From a checkpoint of a small transformer trained on Wikipedia: biases on query, key and value, a variant of Adam for these matrices.
Each number is 128 + 32 x the weight over its row's rms, rounded and kept within 0 to 255. Layers, rows and columns count from 0. Numbers have three digits each. The size before them is the row's rms in percent of the matrix's.

# layer 2 attention query, 192x192, rms 0.0719, rows 0-93,96-189, columns 96-143
137:114093133108144118169125102120130164155096157059070130146146072169197116129152073108161132157149107108112118096093143147153076159136095172135106
104:113152158164149172148114185108121085047198112143118079103124119114125115139106119047143126165145162125160182130155069133115137090098141075127108
127:092139142180132168178080145116138099048181100133209122124115113104133150160124156114121156162151151157193107153124093093152146100138122125119107
115:109056149080109101087165120130106193206047131152107117155133131167176110145175129208137121077107108077108095092049163118192079177152155123162129
116:152121164106098120105119108115059173081112170108210141115115125166155160076150221182089127139175133105175068153106108134124117148125151125172056
108:078132113113171137063157153123136138199122156183079104131137138135125098174127078075161098176116148134138128130128118171148115145137119073145166
122:056177124120059126076110170161140165224072143137139126137180116109166111154130183137162077151141098109135149131067162096152109162144135125115130
099:135145105094133062162129098156165107155070094076107152124126115101153154119086154191143119090135107089066131084089192132113118132091166158148089
109:053097150103088137086153091140145157182097160171079165180128122157142106119096096146182111093090100125134111134136156140182128135090108078114125
112:090126162145078096082100094129140169068093119095198163102132132109188146118154158142131090172203109110152106093127104117088146168128147140137055
120:094134125036132067152087129157090145094108162096110138141083200120138148056154079095147124084101146160058096116074103160125135065121177114115142
099:096154114148073145125118150115128139146209114177142109123101125157100125120138143066147130160136181174170132149185069154072082115159136080142133
099:094131184109104084131146089162135145203074106084121165123146085137129127126134153210182112104052126103107121105118107133169172101127175185109098
111:123152136142101128156140096057093120077146155098128143137125114115155168159194119095114145153147163108134101119193062115098137159096104133086053
106:192096158182136138145074111138150131123085153069101082183143084130170116158097098155094143092112078096106128136078175118164123182126123165122086
083:165107113071136142216115164103164131109092106071182110145169150115154103131155166175143123109125115073084147088110146104126132143143175163074094
072:186063173058167078109099104097153069138139094049189145140142157141117113145170152136148170130180187098085138072091118097135151113100172161071140
100:120185102137099125092155141109122197158097105138131134118109108055135139158119152141178092140074094113109121110143106165109128167096118155128074
097:187089120123060109147167141089139155105157168116133104154109128167158176160152129172096125135221191041121133119129115062133055154116100135162135
091:116175152156131102125194084138166084137194137135115123103124105198041138162095083149154156087119177146183101190089107116133136134154112097121165
113:142127036149139165126149152164101134055112133170091110171104123081149147093104072084036129087155070122149068149082194132141063159165061149185095
086:190082163138140110110149072076167092099185144082123149125146156159113122155131116135168142172161183151106142104121080138137183060077168088058150
094:149093156109105118169106156070113125124129081055140141189124138119189134156200166135110090169212115084081145114117133082101092188122142161093127
105:084106105148140181097200172095120118090167169199130091109143120092083091109119102078051145138177172090148101134096110138172076132160071056132106
102:123094154127097156151094102142147145163156101109145114187128117182110132141131165124133103141163139061047177092192115114107164179137143146143177
088:116100138116143083085124058090155079171149104128093131147102110150079121157113127154154194098108141144170067200112075166140126111154148089164110
093:133058074145095131156160195083143137126106150109142097147177163133170096117172129114088119088087159093080105086154114073115111113124168152081153
120:082102078155089193122173177097122201111098162179109108127160135147139117128162096126050109137144104079097158133164174064135095131104103137109113
085:197130121124105106124117033143099085155109108146101176070123161149084134084121109133167200104029138160168088151113128104086132150137130097134187
104:129124162117153129137121085185110122106104085063150175080117121114115149123115174164185087132115099158133161118145132151126195084123170208118143
100:102084110148081156127116158176122153201090142170147131143159142190169124073152116109131145163186125087093126116150147090133104163144134065125130
092:158150153098188088125063064164117095155112077086133149112140120086106169128124169105214139136089103208174131158106104165083125118155130183141162
094:106054066132083117170133181119071115119087179159136066136157121131185106117131131085068126118156119093128117098140115146156077147144194107099124
103:126120144144116142123117147068139137177135202147106122122135132144152090171128131121091156126147144083097101133096130111178108165141148071149079
086:121174103107203087129096123099143122129147100092130111128109066118122147128102093118160158117098094164170101152085109165136061133145110127144075
094:165086119161096172129179130134120127138144170124114131118148130146088116133151161079099101154109111132113150119179117127163151123091133069130153
083:150164123144139061076097093120177147121139128131136151180125157130140180170093113186184142107116171183085148155126127171119141129060077197150146
097:141061119172142108115127186179071089137138136144052112146116181132118109082130093062099135090102112143145118147112143142144173094170146091103137
100:102097174168108158059145118147131196143130116132156103135089141184131131126198154176133091125157179110111109076161125064162099116167102110156097
096:178093127169079165152131112136131125143156153143081114157096124139104131136107082137119130077122126097077101103144110044137129131143176092117174
091:124155158097152105087091100113168197102111082119137098139126125163147119219150148173151067169146166108094156091104110085066120151097107187132101
102:132142086092139142180166190096106100090133139169102111112154155089114094102125127089087137084074148109101067135129084122121114156126094069105132
082:110114064147101079138093132115166123218113146133146169126163119145129086102098149121112133100129123161153138118107098159166156116087184124118130
093:161062175127186119096180149071145157124151161130120132143141163142058102153121105192121140076147173078103118101118087109150139086094127103120088
103:088173116103173086117128110154163143154100134094135109136094118150148126143127076153141144099112125073139092180113133162159089142157093051130058
094:102097160142088139123169091152087138134134174117112102111125090158144097134139135117135094152156137084126150079188115099140152095147134122113187
099:081166064071176080125111174172127128128135086137112116126070143066138162118095087140114175068081165114165047184092143176100122144168053122152125
102:150169124077171115091164155107184127085145143141154125195118152116098136135127075135074153081128147101115128154120128139142141156097023105121064
123:146169098189149173097066162113136133077165116126122085110136127126096124117126129089169089158140114146114170133171114083093154127092138118084135
144:168162116161144070129036132133122117085192083094229168115105173148089183074115143128131140160149144167150152113166058111078169072146178110162099
109:170089166099154056150123062123151097172154147088175179113132133147121186052144105164174144088081132140117078094150131137089186057161139155143148
108:073135133175130225108152158119127131126114146160080071195122114150154091110111134068144094161115106117142165137141129147158113178146090103139131
132:121121110156150115143101124111166049217171135148083097186166100163102058105123118133193114129092048140117146111143146132167158153117111160172188
109:128151123216167129102075154101126097084129135138136091150122095128114102178105118066121119148177129156181142140149102106144114118131133134137088
108:097121111185106175123108162138082112125130144185123109190077081140142128189111149127125133155143130151133111154049146095105075169120108140146086
111:168066154138138113161153102129140165180098130127116086145153140124162134153131128146135154120142149130116107127060157119177080135158128140141165
102:137116065160122206122084132152133126131130119150077117179167125145180145162076159130084125132103047112144132111193153061118092177101095145153108
095:187138089153116182156122128120107124138105123114094117136138088107133182170097104189118127064125096084119098129108161058166100138129073194167089
078:093125095184087197097103135182084146170088133188068088148123130086183102143116124077175109139094086137158105154179158150144112172097116119193112
106:141148175135078158119145093103125168078140171115138146122118100084096185202153168147137158118149188073161137159137156102127124146076110106122122
090:120145097186102160056122160154128126138159148197087083134109130177139131157099094111098096132148132131171123146141115151124108156104098102167182
092:119106138125118089157122091125231130144165087073133118140145154162137114183112169171082148088175147086095136116095167096100111092127105174159153
125:147118111145160119183125181120128070136147143115166088147134134151100112131149131076068118170154121165094172141130081113104146120146112163108175
107:139132130130143141188103130160140100103166125079135138178143104203090163083103108132143088090095086170111104125148146118103146096133092154149131
130:177127198082175083161091064136151082148157111080184172107114124165089136124154135147183107113093144170095152106122102162101182099137215162101172
101:170113125101107139146178170105195125160188127135119085180147075236103131202100096099082120114164190146164148129118124097115080101099093112171140
087:156065151148162118105093117168139166124105086073118134189123144202132148123129120146114113100178116103074139109091135093134128129105135137156111
103:062118080149109144121203159111119102097134169162083096117158110120153092073117133130092095123137143083130111151156126107150093179116088124108129
096:167123199104165102080025108171130107181145136134159169107084127207080140161121127169141097175167117144135169078126145167138150096146143095108118
113:136108156057151080210107141117135074107182105061167130148108159166145140106158120112122159135128163122099142146129109140060160134129145167091132
086:149169164086153125166073103191121105150141109099149199092110122134095143097087136110213122113140097202138140156119132123089139126182148151120132
076:128067125076127131129139156100135090089133124095103073133170156092157100152171139141098110150155115083076146073115066060128111139119163143090116
109:121148093058121144169100130196082161154100083097137167072151119107168141074144165128131113136076088139157157125114174148128138131148148161151137
099:152100093152127126136205148073143085091213180171138094175149124117071110129085089079089140078134149108157113138137119129095070097140080088110191
131:107172095160190158156133196149162146081137129130128088188086118148145114152114067123117141105162187112149096174106157096102095154133067132156117
092:205118177187178109117116128105162078110178142107124142172083123190078134154129129145149157105139137158121138143106111093127140078120157102156165
110:074092099168117131146161187073134153126127186160151096180130149137141100140129079116077123107185130080113117134107141077153057178143093121169108
079:158168141128193106088069087125165115139148112124137157149061142140111186144126133176172138114095158200114109152115107110123132112138133140151108
092:136105176182125140130170165093157128157150155142125098148191160142106067139158133148138122128119157065090086096132112023138148139133105093126122
097:110105098129046116103150110146139176174122162189135148103168162183127139102141156128106105129126123102113143106163150103075122144093089133181128
100:078094112140105110202104139189059142069065079155141184104128171144195131075171197085101110157173119157103145091147165147077133110135153181106139
071:161092095168073148178165161113073077154132141131097103114159129071112102115105161086086112137105104161136139097107120117126135084135171171074204
100:114055085150084177143137150096115094158122169153105115122180143144132083104133131089098157133176094110118119126160145119168104147192158102112131
101:110151154110184125177066131130146104142120098093109123140093088152172079182170173164174123120161143117062108099129072088153113190179137144143140
084:081139084105047156147119106162072167102114156164088123115102108120187104084091125094187122080096128175160121071150168168099131139122134150088173
091:027159055106109128140144190158112110085093104142160107167125148088199149109166118055102128100141129142109138125146105138121117130142071170111132
091:136089171114155140007123163129126151118125149154118126159094139150089153170147063152047138123166104091136129130117092133133111106151143125066097
090:211082120156154073144106104085171098118161167130126141156140149129084172159085137172097162096168144145110136150091124113142117105097108143119172
108:149152105107195136118090108132167072166141123073079091128125119108130050137114113123133168097123127112165077179070111146220079165177134050126089
095:102154111112141096118123180141125151131087113157079127102137168105165147070066138131128176053101125124137073184103149117105108128148077110155121
101:091164151154130093071045084131152121133118135130094173176059072165142145132114155171120082130175115097102102126112135174160142137125162126125085
112:173115099149105147159169129133137111178143137086143111123144089120095091100085143132145182107102133189164145139107118108177143109132111170203167
090:109077146141104153080129115177129101152144152147145150105124136121075180155189118098098103096152092146106146167138166099181109059163147113139116
101:146099129129144131137175185114099160073175165098150048090122170057112124077143106098065126076094119125145137130074114099147107046134135137095097
084:107085153134124137097151203131162104094116162057179160115092106070154094094154129169183067162124130110153138146155138108152086134093140119113148
091:163102176109138073071137104092154166091147097102139168129126202136113080066191136106189117119105121111121169175153150076145125124096111135080117
099:150149109131196131165114163124158124122173181127123161122099109124125090053064103048057182114186159111143145107109107168119154095205122173139188
105:095134106139131196100139153135096146164078120184146086146171057130159108139135185157130088152132124096150131058151146145148146157133119119156118
103:127177117139157123120104157204093141108065076166146154105098071109163101136089214079050118149156098131127146070108198159148126131141162132130170
109:062057139104112124082161115089124114135094081107085133114162112122124094163208136145195069167080151122107138141154110073120139129104129134102108
122:138166154161049133131130172177136081174113061153139158184127124131129158143118160132142119133145095122165110120158166155094136180127105112167103
093:169116171115109119157161075091092091106176116147165103178105129107092169131091120145157187083149152123166138141144109108125119122134126134142114
096:077120146097178130093105152148120165124097101134099167090152126136118120142187116134156070140094111136108176116111119106130132138126176121056145
106:108125093123164120179137122116180109074173145038094156077132098133121091106099160065105119105128139104097101164106076082109095135135159166157151
099:091156129097144141119101126107093187130071126142131145126147133109135134130157129136135141171132133144124180107161036157161126144137171096046091
078:093143111124116103124137104173144142150109133125111194088154109140110122142153158113137116156166136111105189097162118086121155170135122157148093
106:139171111083162167111094159109112118185098152106101084113123112108122153127151125077120170153103125163143159111109089180150111131111160081062125
123:102165109090185126168113151126139108092161154084077147080102142173154124139166137098100145158135133120090163108051130123118107166120120179065109
102:195085157139130121162168132087082110123153159147200137175130145187058156086110100132122152092134114122136115115166101125130121116091135128141164
097:205134151202103140162086091136121090133146132141225144126079163172158210104102115123151129125151140164170077100125144108106162092139159121200209
077:184111131149163103164116102132114089108164167079208144153087161169161198103119132144110145061156116143164095086055155077075148099148120144155185
114:082163087033182112105066133138154182143088131065080149075124138094143100140161128116112115141051104168104190124110110176145143167113142157095141
097:077104147118122118192136172101171117086182161072134048178120122168120159142157137135112138116146164059101146146101159041123070169139093188136081
077:107196106104110146098079144119148123185090083158092150073185104089085113107128139116197070140080134112080148114184094216156156130086131067104138
128:113098091136098158102203192111109169131119168163142127159143162150140143137120125160107104146121104091128142143096149100169060182125089124089101
097:196101188168174136120101058139189060099168155077149137154114083206112175149141152130081134135113148169132129146146170102119187063087124126146144
093:155082134174143117156130098146159091084202127091173093136104110163114161109178114137094144142211182131125091138085154070082098096155104129169128
108:109078132115091161087162171098153130157151146151138088170161116169088136164150122108128112125095160075121115164118108118159116144130082099107087
106:136013163125099139090135108127096133128172140154169118123143152198133152136159122132068122131162160119155072133138154125097107129165102106154153
099:107147123123099163166132124134075095085162147158092097131081130090137077185067086087116152122141115176129131120148067144143143129168169153167152
087:156108144155094151120131101142137140112207154162136147131114156172095147081126086123054142149149161154187094113122120119129080077163125114111128
128:071096110096114168111149210115115172171141159152139120113139133127140126089165095113092124161125104071095119109120132132150101198145125101094105
090:087185091089112161166104168170114144168118143137124171062099146100173138120100162073129118129092062158129176091104153162133135154101151116103132
134:179126159145159111133092079171138054105163094100157172110086085143091148110101143109152136081112132210186108127119162183106157063144149133133162
097:086110070090111184128163211154120125186161180162112113100143134113128149095148085109109128147133101156109113101103145131149096164144175115130122
102:172177131119160133098120083179131063111143081153117160092147151072097106136061172116177124106117106196153163117127119162080177109108161100096176
105:150124141130091183138179151074185090145161152113174114201141079154100088126152121101075173107149153056148062140152096114137101129163166078131119
106:097102118114112140131150156073150114132128163096129103157141100142166110158142106117092153145148130035083082146129081082163106147108124173156076
079:075185120082140116155115096119102151103096134164067153114098146125148075191104177073174079111117083105096176157125100097146144158155155185128153
093:149119112112150141127145129122144077150164166120124190081124080162072168033115094107152150152132103110154108100102086174127123060136173044100122
080:098151157109095107142101123101105190105084136124145141126155166079154106157102184107104127147127103098128167105106122116094163194115119198140139
099:161121091162110140111176128161092108134181152174106131071094119130083150092145073082110135152130120182161127113134173143165137073181169074133136
095:130069103157102114069158117162108115096119104144112139135116123135148123143173078160163120098114138129138087116162160183133170107177102123136167
084:142110128162163141163075118198150055118142104124184140044127104150133160102171128102117139136160102152184103118106099231150159105144151109146160
093:090167140095158123130109145082159121132059123051139108142149094105114106156131164103153131133132144109111151108128122123095086198121089166096104
084:153140134134067132118063146137135141120139154114145129132093142141241217125139129172121158106132191100074052141103116074148117115155092145140136
094:091115079111108182142172181080154114142112106119136118167130023111136074122088146145078123074163131088127070131144112129160154116182140113206142
080:119068156187125093072110081097146181077120158107182080134142189120169085187112117106070090137135190097088127098099125159130168126077120146211141
088:079163110130151120121160127095125173110148083145051118129106117076123105144099107143152147106102150098062173166130112088194152131150135173078142
086:134099130156111113135076169183154079148155110105114124128071105116134170022163083162126150133106163153147148104109153156117107064148170130124123
093:062222129116117151142119140112123202117114069135101095142110151053158113160116116145158100093106115098088162141141138080120140183146103171084090
078:155130162106123070120112125101102241092087128155186124118127175141162156138155204125167077130142087120058131125118105106110122177104092174124108
123:158118144093150057112148108104171116094171157136166209081154183140110120073145083082192144152117157141139174152133043130111139101118134106073209
093:164153139112149119156139140146126129105185121115130153107100134101135179119080107084094189085158126137171152092108134221115142086192151116132144
078:113113154115122199111078107148144107110097155115127135077120148094126171159139121077092117177109152146121171125120103167116112135162197137129139
103:131080126112204114098142133109139150117125139108094142086165150126130065120172149118179071176111120093097138196150126094167127078100135110073148
115:136077158101182107121149146080092096077168157142147130052113165063101132143168042105189108153132187115133181159148106129133164057101123098106170
084:145125110192104075137149107136141113117185119103083166105092185124132103059115105112180119063182133151103117168108149092106145109138124171124128
120:131153125116148150166218135114177132157169119166163100179112123184069107094059155124115176118184159115149117107133135145113136114191098091142152
105:108134095124069173114146167096118143174094114187175117193174077084109142152129150162129134180158127105169151090167144164137116172137110074136116
106:106074195125151134114198091095157102097147120112079114122125158117077124114142106086097135098120094141095141167111131096152134126115098201184069
084:149127141158103151148131175163081103116155119179158115132078120128117180134129099087099120124183145114152112131140178190110109087131146107168097
089:066095118122124129099120156138121145119134079158104196136151148140104126144168107122122068155115115115125199127124152119079087173133105203110075
095:176184121151104088162134141173146133099149131080137128126077153149173131105084150093144120098114163087058121131089150115141101144096112178157162
094:057093150117132132077148133097131134119112104149096152134176126091063060170170134101131096163114147118107148159185112109108154164126113126104090
088:122120124156158141180141136131116140082164151102149035163100133149101171163122163136089141092174150111146086093104148108083079118142067136202135
095:152162086116106188125167228094069170121087141156168116171161077138102162117115139117097161147163093141145072133120151193146106151141162113075138
093:144154098129107159109131146169107189197049056145155206104125075176197128095117152138122088144127048135122103092113141169162176151120167088119161
112:182182125138112124140093106177089166140113131101156172107104123104133138069074146169198117109112074179147159132129105158135152074113140111109166
098:146128187189157137171140132101151095073122071132160070138153083143104134197141172119136103151095158114104129136138127141105140124128114125184151
100:141113138176128124156107113146070164131128125168205145138114164204157205103120118165116115103192127113162107106100189104101089074136097098178140
112:098118121111136137089119146097190121126124121103095121125133141159138125172141133140140110149070129095109177144124161085156092180115132110038111
092:161063174140138105119141073117137098079133126128149101188136102154111154154141118152077149095174144144168067119151153070117163084124066132206124
109:142166149073100099168076144129110137129159122122151137096068151158164181114111149108079170125201144166135082100121102092104105119131170158136167
101:152176140143181121154091061147108067153103104154127211079091094115118169096102140098159126160142080202119126085120120173078191132113175115144166
080:162078175192143146137068092109146101114179128077126133126112113209160165141155156116083105167163161132180109123120134073088116096144135131176157
098:196145142138154068087137087115182119043143113103195124156145141123098135090093113164225151115140161148185099160123101115097154083109141079144105
118:101088132094102134094140151151114164142154158188163125116162168158125145105117106103087106158132129112148147099105113151141132123121145082110121
106:056117067112108144146133178123060230169124095131114114068145123099122131136183141118145083186160124089095101112089132133117058160128091148147113
088:160088129142192135106121100123181094126136137053119134133156074127091141111149119138114120162113131144127154126090110148123164127075093130128133
132:045097079100126142106169192092152196134129158146082083165145131095148106138129088136100107134100142044109111167141119098178112195134101146121062
079:147163138146147111118115065142100142117117061124096154027126165055111078153148185134186117155119072187079200145147084188129157142084140103122205
090:131098121129160098088165138105146160138117179130103139134132096133197123105155084143125132128104162065078087130084152112137137118111089102154083
092:046148125057090110149139170126097190166077124158085142077141141082173121134106118111150092133108080090093119094107115164155107146131155135113152
088:183113105175103134111204119113141108091166154117135158197176096101141098052129131156137185120126135175155071129134155160096160104150103128150094
085:166137136168128162141133161106216078097157180131156096190119070154078141109126101117090184102130158085170117173168142101094114103149098098105085
092:124067113146085149109192158124121110138176187136106104168125145159152140071139082141076143151124171092101105141095114098169111122129128122100107
101:117109122149154106094110100114112124087118136119129122147098081105164110155076123091137172093146135109125060152107125132132142157177101214166138
096:071113071094057150152155157127121186210132101149093141168142193107144140092146146169089096126124135117147124120147161083106079132160132164098071
105:087161135134153103139138102108141152088136089100079109115113144066101114178163130115138084122116145128098132162149129114181068125193167142136113
101:144170178101163141150162066113136149101124137103133157091126083151164115183154201060072136159108143138144145121115144076151139148140109145112159
087:149076159145155086092134118114099155071114173181195141118158177141147130146100155097136155153102126101139143168114105150109154126076143112144175
084:134123132130131182130145124135043168145137128145120162116110104136113103155094108082079170089143106151098085156091155088198136089215140147161099
101:090152112108110101122169125093105221096127086144090131136140161055163121133090147172167121096080132091097141165118123102118141138099098158104137
090:095151108150105167163129104127112108118141088114082096108098051085145086129119103067045141135174130171120097157129151145118178119163119179171157
099:143133136150164102134119146133140123130117075164156182112146149136143163081131135127206096127141082111166128140099102198143134094151177081082167
103:167122125148146112118124091148142043125165130139129166112143084150072124122141148105166117141111095177154132121154100196144179096111165057134176
096:184146171173197126095084091115205047111123098087166124160089099173104147117152110110131112096108172096120126148156135120151136081170126050134116
# layer 2 attention key, 96x192, rms 0.0698, rows 0-93, columns 96-143
116:176079155143145102095096091106114158094155101095186070084037106108108120142063108155108188140154133153156063104093077121087138104144104140130124
093:107100130113117161151141168108127149150098159122085173129127100139104055141155144138120066139085074085159186133171105130173124193105119133107105
103:121115116112097161142133134085111162150053109131094155183198114119130131167158124164094079121087066075112161150139118105229128118098088144137110
113:133090138108157098053126094164097096099145087096198137109050116111140135127101095122106140079138104183218043120122115135086143100153084135124119
105:136098156144132082077131123152129119119120102129128134171142131132112113120102065119139101077100094117099079107122150118147205136116096194118101
086:144154158100157092126094063123131113095180204121103170088077148164138177174186140166129156119127145079131066078122100131124102130114171143082092
124:156106102097196131126120122094105110104093121060148154140098091140131069156158102124129146132144080152094122157130108118189096102114154183111137
102:185155107142201163085078078125183130090137121074110135087061102117143151134045081152133134171132099204155152137082118151105125138141143155137090
103:121152126117090094181077110134113156135138209104160141110119167132186158103144150112118159145206138111096140121106135136116077111127178116110130
097:127095151135117121104126085088131135127128121095112100183128130088156108094066104122182128157096096153122127111150139102133206134056129106103107
103:112119154128125079131144087126163114076157103108136141116111132117143162102141093059132174130141134128139098087095121128082138120150150160171102
083:146093139173080148077167099099113109106118138120086096162192102135125111121173105153155151151131096128123133141191099139112164151093035146136137
100:162182133107120059165118101152125111155161129110130151125116146122156102155066116142109174105166198113077101125108099113102143190146146119106164
107:126139117153127118126145140105147158149156126166136113176183126104122054110046151140097172114108121141098117101201133160141161162093151145106125
095:099142104083150161134180158152122085155161112163108112127140139181084151145096116108102124124132118125135174142102156138058113123138117129079137
078:110158071129135141143111088143132097157133109135090139079054107179124123161056137107135134075143073174132148137127140155130125092180139126117156
095:120158111130186115115053074144120066089156096124122167103073105106085121160085075114129155088141084186129105120129127115107149067179141137144174
106:087169145096146127156169143100113139161147099154149124160161112101129079207073107170158163155080136138095174101146119125122162171109168153132180
099:075134176061107166143098092157086137119164091133104103136111160147094145143088160137092110114114118147112123131152158087140170106122120034140101
110:135105183156119097124116134135117175132126177120193100127155128148181156104205150170142121163142218120150109142132087128143123129094091072092095
097:116099134102132138134161146145149104096120148131140128147139146163174178122139126149128133143128134116151094100103140111048086170115100166118078
104:137152134145133088091110100146124103095133071081159117125156102074099155121109140104136172089076094170195156104127130164121182115105113102103150
079:119159079067162136126106099138128117127138091119073156058119041116099113127150148090083141127172124120120148110157149134108153146155136118140177
078:102083153124099100134162121094121187119166131082180090123144175162088164126185131122134121171166111104136096110127079153093086123115048050053062
115:154096125130131159119100043152124114126122088139148110120120145134127138126200115116108096102153115131109146132144143134146140122137114086126181
121:109100168155074123094137100114112148111142148145115141119130165146137106103192121146070139201134116169155149138124087137159127118118104063115091
095:094131075105108119137096153121139128169148159119107122155123144146155149128155092070092146168170134112107148104097140123099099142148160118121112
070:096151204096178104115099165122137187164169165182102132086147167132153182121135065126102179170132175084051120125104115104116093111112146136137110
111:126185091143097154143152197118088155145101154126157088134187145089162129154077187134111100151117135097121123154147135136137096140124154124149101
073:117132082117127115101133197161149127070112128129070167148130099062074091117112127100161139098041129154144181154095120192151182095114130141114139
078:093120127132151115124107148098145188167128155159104120139154193147124134142149102156149078186083124104078170137110138087112133086107126130110172
076:112170062192066147113175154111122095091091120192090137110151097079087084139072186155122114146129114137120152157177142113140164179119065120099146
081:151116102123117142068177139103175099151175130158115191166177162195112183085169076124136134120123146127108144104120157089094149087158083112182131
081:152112200126151077088139092142104125112191108130170117175133147193146170109129093147099201102152167083129097111091120081114119092171075081178149
104:142174126143120165137142134108084120108141131135135120114101117143155084111141163135077100134187140070128105113156081072098134121100118122091108
099:136097101118112077128113155154110129153146123127089138132149175095161173106174141126167128090106160121096143058096141112107144131110151162128128
093:119126131126044205181130130172087104094113110157177071128145144167121117162103217144088101132157091060120134143146112120131123166163164127148103
111:116102093148134094128166124115137066181136136078186166140179122132163094075209130129174147172112211140177096086131104147121132163149108124099167
098:106114094112131127131100162084156141085143168098100160072141103083149096100133077096188108126156128155075112139109122127186150073058145114135122
098:132109108117086133078080121125161146115129123139188163075186110102152141143130097086171202153147177163128091118142135156127158135108110115108147
110:128156132087131168136159150168057152079124128207055100116084118085106121179071120164074075097135077116089121171176152126182171111131149175147101
092:120143099167174138119099176165164108131150127043181137114110125097143143063122077052142162136146142118169075113092140157123082103170136135204106
092:165125121130125141125120189141152139097127148171092195167101095168123157115189139056130097130108123133107129144109127139185134080129122057156122
091:102126140176121055131100128133135092143141146102178067154148064142172144126150077109164150129173143160158119064121133183151083166170115108155179
101:157130208155216142122149152108152114112186165123171133175098128148099079098117119122136107156129182113129081192107074095138096163099138123111131
104:104089152064161066102054172091153170211146162093133176076144139102144091093159101079157158134119182124074145139122139139145133113099171157112132
095:125163166140139175129115195095166121136144206142172127160077114141114096108156117088138108154167177118145123195158082144146066125103148109117085
105:105133128147139128129125159140135128111109106112157121145108161134170143152159123132156119127212106122122097103158123148116061173135165139126115
120:087143171145119073142175138144130120143063152094121161176144125094170077102156132128110123084117073128127116102135152145166155181118124144099081
109:126122143151133127124125148121164147117086135154065129178199150120154121136136126129128089109080062107064170112108152152173167168091140154094097
094:112139151160117128092121154151135116168142107169171153145134176114121132093041149082074103100136137161122119137116138152112191100162127106151089
093:110091176107066099156154104179138148188089135149135184162110141171170167113149122116110169092172118063141132121110145114144136140174098148176101
123:147145147146115094179094116215130152202076149123106194136108171190194173092070144139089137118184118113108098118092191136148088148153184145183121
109:102089146121093125135175145060088153136107174124093095129180144127143117107172144110135092137150121108097219141162087138168103130061081129096110
124:158118123103085140165106139163102162201068104136124182077145111091111126171125149128072118131153091084140135141167110143171118093163079167186127
103:149088140064146105103197097146120083096172101172142126120095115166059154166143117149133134105103144121166146143127135141065156093136080138086149
098:117143108092057204145151179117083158055117166171132061126157162118170120145102150130122104177124104093088202107088161109162131171091135111087116
098:107165076121198176162096152160073115147159120198129151118153107120063127135091092129116123123099137156132142157157144143133097091129176120149141
087:162078105140096132141183152095141148114125180153130111195159182094159113131113135100106111157115107041103146126097125131120117173067095157119101
105:115150115189135090142114133095117186125102114138157088116175098098159085090122143158114156137147101208130119152149131163199156129118175188168137
092:149075150131080115084189151095084125071148170147137100106157153127143083143188148159105125206133137077124151135135109117158114158069083114129132
102:138129124104181137141082087146089120103156092099149115089087066108123133141135130141092161128158115161167044138134125125116098142188145140137172
132:188111113069084127112160141135147107159108148166093228140133135166135162113215124168118103110127150095150089102148125076101127114134090098091113
104:155151118149133070087083127158166152172078119123157190192084179142189178088137072130123141080138119097121078090027180099092113165160163135156110
077:170136143114157049157115075158120098156085109127129186144075097132108147104103099098138148104143150123162105121064161133113138164150153176135163
115:108164156087135130135109130154046165083119159113145116064152097095174189137158156087144128111149114159151070121145129135129113120133101088150111
084:100162092117175143204103115155057128154109126136118140122077133130124154080131138101127107100183110117104092140088186086127072074192158167160159
086:099129127124118149118121162118160109123144185083160047131143115081130098177127162090130160158165141122148109136157108100148127123070141084104082
106:160133149109143154138169043153141107126100064079134131132116127151064173138122139107175098122112058153151145129108171137118118077211120134160155
091:152118199172129116115084117176115108219087102139120161126081138136125118099158140145088118116158127110155107099129098128157130153171130137145135
105:154124112183134102096069152160154125080046114170101154067083102118137111129118102131110119110103121183178100103113149170123174137128149194144135
090:151129061184160113105090088157137067116167108117130111119103060108140147116122114081140139141153099124141139067114137089117168122120227107146182
101:168083109108132145099156139105199128112100140103095147146097097093108107130086107138151086106119127152099145161105157124122146103128115168110110
084:112123137161133092135146063141122100187138128082232133152191141185146155086183136118127198177171129112125087053156124145038069124133092091094148
097:104084172126143129101133172113148156138106147129199154173110153170159166099204089119114087146148192096138038172101151085123100153177150150132123
159:129125170119152077140128092189142114124137089120168121137150092132130176120128148121152139091087150151176095086094146176108158160181083152162170
058:113099118095117094160142110133136112158186151133172140195130165197117192119139106170151124150145159109101081101116099078117071123126102100117096
100:113111133170056169087168162109105136069053150191132084132172153115157087133142162157082075133129076139149133157164119139165164178094129100081104
106:117139145107176076163124111137139130150181107076172120184123143089137153118129067153188150109100175125118117120078134140143126176149110149154176
093:044140092087097160153111146131087190132122154179123115152117144108176133129135108176144111157142084109083148156115142119131073149103169167156094
117:109075110101121127072146113121149132115134081073064186137140136103084144116139106140165129129041119168124187137080187162140158073143084188182128
107:143146127104152082155162129151198124142154157075148172162156103141098167095144078096162165099056161144166128106108158173096151079174064113134144
080:162088157107171039140129076142172114167178104091162163125129146139129141134152082164146195106127177111157133096085137114103100128150100101124196
100:121075149088148116083145094153119112088133102133088218113048150089139112134121063124069134070111138152122109158087167098138130099129099134143117
097:122143084085106141140062153100131180142125141156128142113142114184101175133146151132087093128109142072099127119098137113141069069144183162177099
094:139064108170148166106118130111124096055139154098033163131093154158129127127165133083151105109109102190105148147125096101162169163115177149151128
101:089142144183111140140169086145128115157125171167167107137142083188154178141147100101158131159140115149155115108174130154194149139115134131192169
095:100141096120103120141154058168120054104122095127220093160162142183158181147129156132136145110162112098159124091136135147048106147178136106103173
105:192130145147177112112209090099120059151164136097174174173119136132123120080177100132125154131180154125150069118094102057105091121132086102104120
108:103158158110196140142133173118189107114181174102154162216096137103078124129126074132168131129133168107151100142078108161123056140122137173168120
105:134140163111159170071120076098135137092148110159130130079119119143121105130186114114114162185107180172149131143110073101133156079120097094143132
103:152144049133104086136093195169145129118111157113131181187125115083152152091154155136179096045126131093080098104144103138084096111105149116066113
101:117082067179080104104141138123141174084121113179145063156181116119146133122131174141173122169131114182129140097138112151119204131060152119100170
103:114123082186149124136115214116154058135138168059126142174134056114169138098104071069156105126150134115159066076164129131129147147092170141151104